Each number is 128 + 32 x the weight over the matrix's rms, rounded and kept within 0 to 255. Layers, rows and columns count from 0. Numbers have three digits each.

# gate: layer 5 MLP gate, 768x192, rms 0.288, rows 439-443, columns 0-191
# up: layer 5 MLP up, 768x192, rms 0.279, rows 439-443, columns 0-191
# down: layer 5 MLP down (transposed), 768x192, rms 0.0551, rows 439-442, columns 0-191
gate439:087239154181226174126157095091152255103141119146105146106128046106099178048071086134146118247113102102057133115186111133110124148099077139146170158096120155120169121168090129158138109089111165150161111122119053089090097121136107095158133102097126162126060100145071110114129123127117114132102111188100084102196051135129121115149139135182117142124123101114128112100106141112099144101074147107112132128131091110152113156089121180121157100159062144180097102114148138127145116126122088120136150144135103166107141174187082114130178051139129113126160103082142133165130155102128115115
up439:113124163127164150078155098140199255104111125138114167119122057130138163093085117099132159233111105121058150131153126172158196162113106133136149128139119101112133085197119142179118141137136124172135138139118061123088121131128089086111095099125131132134109067110106152107133116172181113149100132150122113083113112085136151134140091143129111123107095102075137129100087127116126158126153149128119123110142120138113086131146153159103169123133095106173117131140148086113167155086108149151107147130112142137110122134191145120104123042120159158129172106105126099160084138124147112131
down439:143064124077098085148127132139124000134100177091146115129109201151106122193173137128115144042143171115200120142098159142145133106148159137121128104130124134129096139107130136133143114143143136109062130125132229114215092142156136159139089157132122081132203147137154121141111132101080123167158151086223205146092107099138098142126168098090142114175149152140146165160159086157194100144149129167143130156141146168125112123107234136178127143105176129081122148178098129143092145141172158135147079122130171103157121120090148069123115168145101149132107155183084172106130136167137144136
gate440:124133136132129128118137121128132132123132128138126128119135134125117122128127121125138134134123139134121126132132130137128121130126136137128137130128117134128124120132132135118129130118123138134130134131133136124134125120127123130138126139131125128120118127120118132125135135123139136125132127128120123122126125135135124130140131133134125118137130138125134117136128128129128131136124127128123134129136127138138132131133133137123122119136122125123120130130126132124115127120121130130132136122140124126126124136137123127134140131128139133132131131130123129118125126121125144133
up440:122125127120124127122116129122132132131127134117126129128123125130136129130130133116128119122127130125129140135118126125126138122127123117130128124137130119127132136123122127135129128135135126124131130121137123130125131143121126125114125124130123123131128127131125130129130129129118133138136121129137125132129115110113130129118128129124132135127126117132124133125127131124138135125125125118139137138130126126124117117128130125133128131131129137135129131128131127128131127131134126134124122122118124136138127122133130133118127130133127131120126135140136122123128118132132120126
down440:140118122127124122132131137133139127130136127137129127121117123138128134122129126130125127122131119125123121129119133111119133126134121133126123131127138124129131126126136129127127123134131124124134138133132128137122124127128131122136136133131126128135126121132131129123118125128129122120131124133126133131129118133129130126120124131133122133138136132127131127135124125119132131127125132131130130138129133133129131128137127119121132117126126129143129136138131120123140132130126132119125132126129125125123126136118131130141130128137127124120126117129130140125122121130127121150
gate441:127150067107140094119205124168113106122098124129127164122124171108140145125113155175109156128133059154132191113103132124116093117134098160120127102172082138114110112134164113118108112129102141129125161162074116094118174128127156099132098135122114142165139069172108108124158132124175102125144152152115062167141169149172141079113142110117129133095108179116138138116100117140096095156113150136112144140116103120104114119122150103098098130124095114131141121123130119144147135117098110144122152102161145109132121121102108076133164106149109117135152105132117144129131152134147100121
up441:175107175131176166078116137147127099134130125076098121107153129107107142139156141131154122122168111103150136090127129109073078108169126185152159121129138132108130168139157115104096103121162150120089095135087172207120119074179144126170114156100145101126112172114165084116161098137113119131125114087111094112177122137164121132132130139117078172115151136126106111130139084114134113115105109119136154136099146081117122161140164084109102127114149137100096132108126123076119118134155119103126125120153094114133056133157149121134158157135082092146106095087139124131106139126110088138
down441:205057251090163218055114113114082023144099119098077136109107124107133131075193104088131114112125155108082117130159188110193186161109135193166152150147111139121127146055163113112126080118141155110103131099096169204140069128167125114146119156136152075116107180111132110097140116181112140146093136110180134110186071156174137111111095140108108153125181150068119107128174118120105149066094097100203157117152144120134078135153118131059159129084084131099124171122143117124155158145186144135146115161121101109149127091146158112173113148128069154104088131094144163132177149101118125115
gate442:122162128130161074093131195151133129155122201145107116119143159106122135106123099089064187123172070121127133164119124169139101108137162115152091160113165160145121163192124149094082114207118179163130086128109146159097078093049128090105121101220112141062156135068119104137133107130150111114136108115143143101089115139081130166108094113126160063093139046151083137134201155169162127123122188085172168155076134183147098106135110158089116119157086176110158090181104186159133139028110131110133118121110143151123116121101154119076130125140128144088165174194078141113116068114066212153
up442:114154152095164084151091188189113189128091142128128152120152180165096136125122031134088118117103181148120109185133148152149172134127075106099141124169159119088170148116132183115100132101118164157080164161063173137195090090078071153110131136159172177160108110162166157123143103131104168065108167104122103131139138103096077193114058088113148197097158144093125152151148093139155152109194141108119132137170117095113130109112110107086112104183064155108162102160111102141125167055133124129109090148075115144087126176127093105094139131121126120163162138137119120096077071129147131152
down442:086169108135184068095151151119118145172114118129124120198066103173128101112175146112130165119135156145138141186121163058132149102202132121143176130132082190101152087117135049079146163176128102066147180192174128123127147134084168149135169098080155102156170150115154093157098088078148136111153143117095130080108094146108133128106169136129153158131093083152089180124109136125157117149083083135140153195123131180104061152141109130126124132104108128109163114163101174121166134137127165129044136117144125149214076077164072027120101141157116130142120133150110096119087129105096125179
gate443:117114090129124068119146150133073132080102122182112169087111190083171152128111092177127124139102124098069081152153112119152093135143146105091093133154147183159192129134156202126156149135053170185045109122140158155129123095090127110171075148167063134086120213124107077136133155120109057125179129121079042129157107196099128112115134165212147195112149118145084172074165112115100150120197104145140099151151084083137134104186149095120145170128176126149171118120163088190094087099145107096151159163096072178111126178110138133146085139115110107159167119086189175109103158147066056076
up443:095111145179062051121134116097084143145190107086166152176168185109200150195123077143164103172143129083118083117103131178119101201111104088200169167066148147140112148136061144151134156083213153171122166110094144101186138163118146181051147156133118172140124159116063076115176103169099151150165145105150151119115150091067094120083155175146135170160161097205108122102171159108189084147114159145123124076145118172157165171090141138116122125125046173165136130139058152120117081129180160207095140122102109127125101129177060158158122167107100079145159168138123090131175121112143113130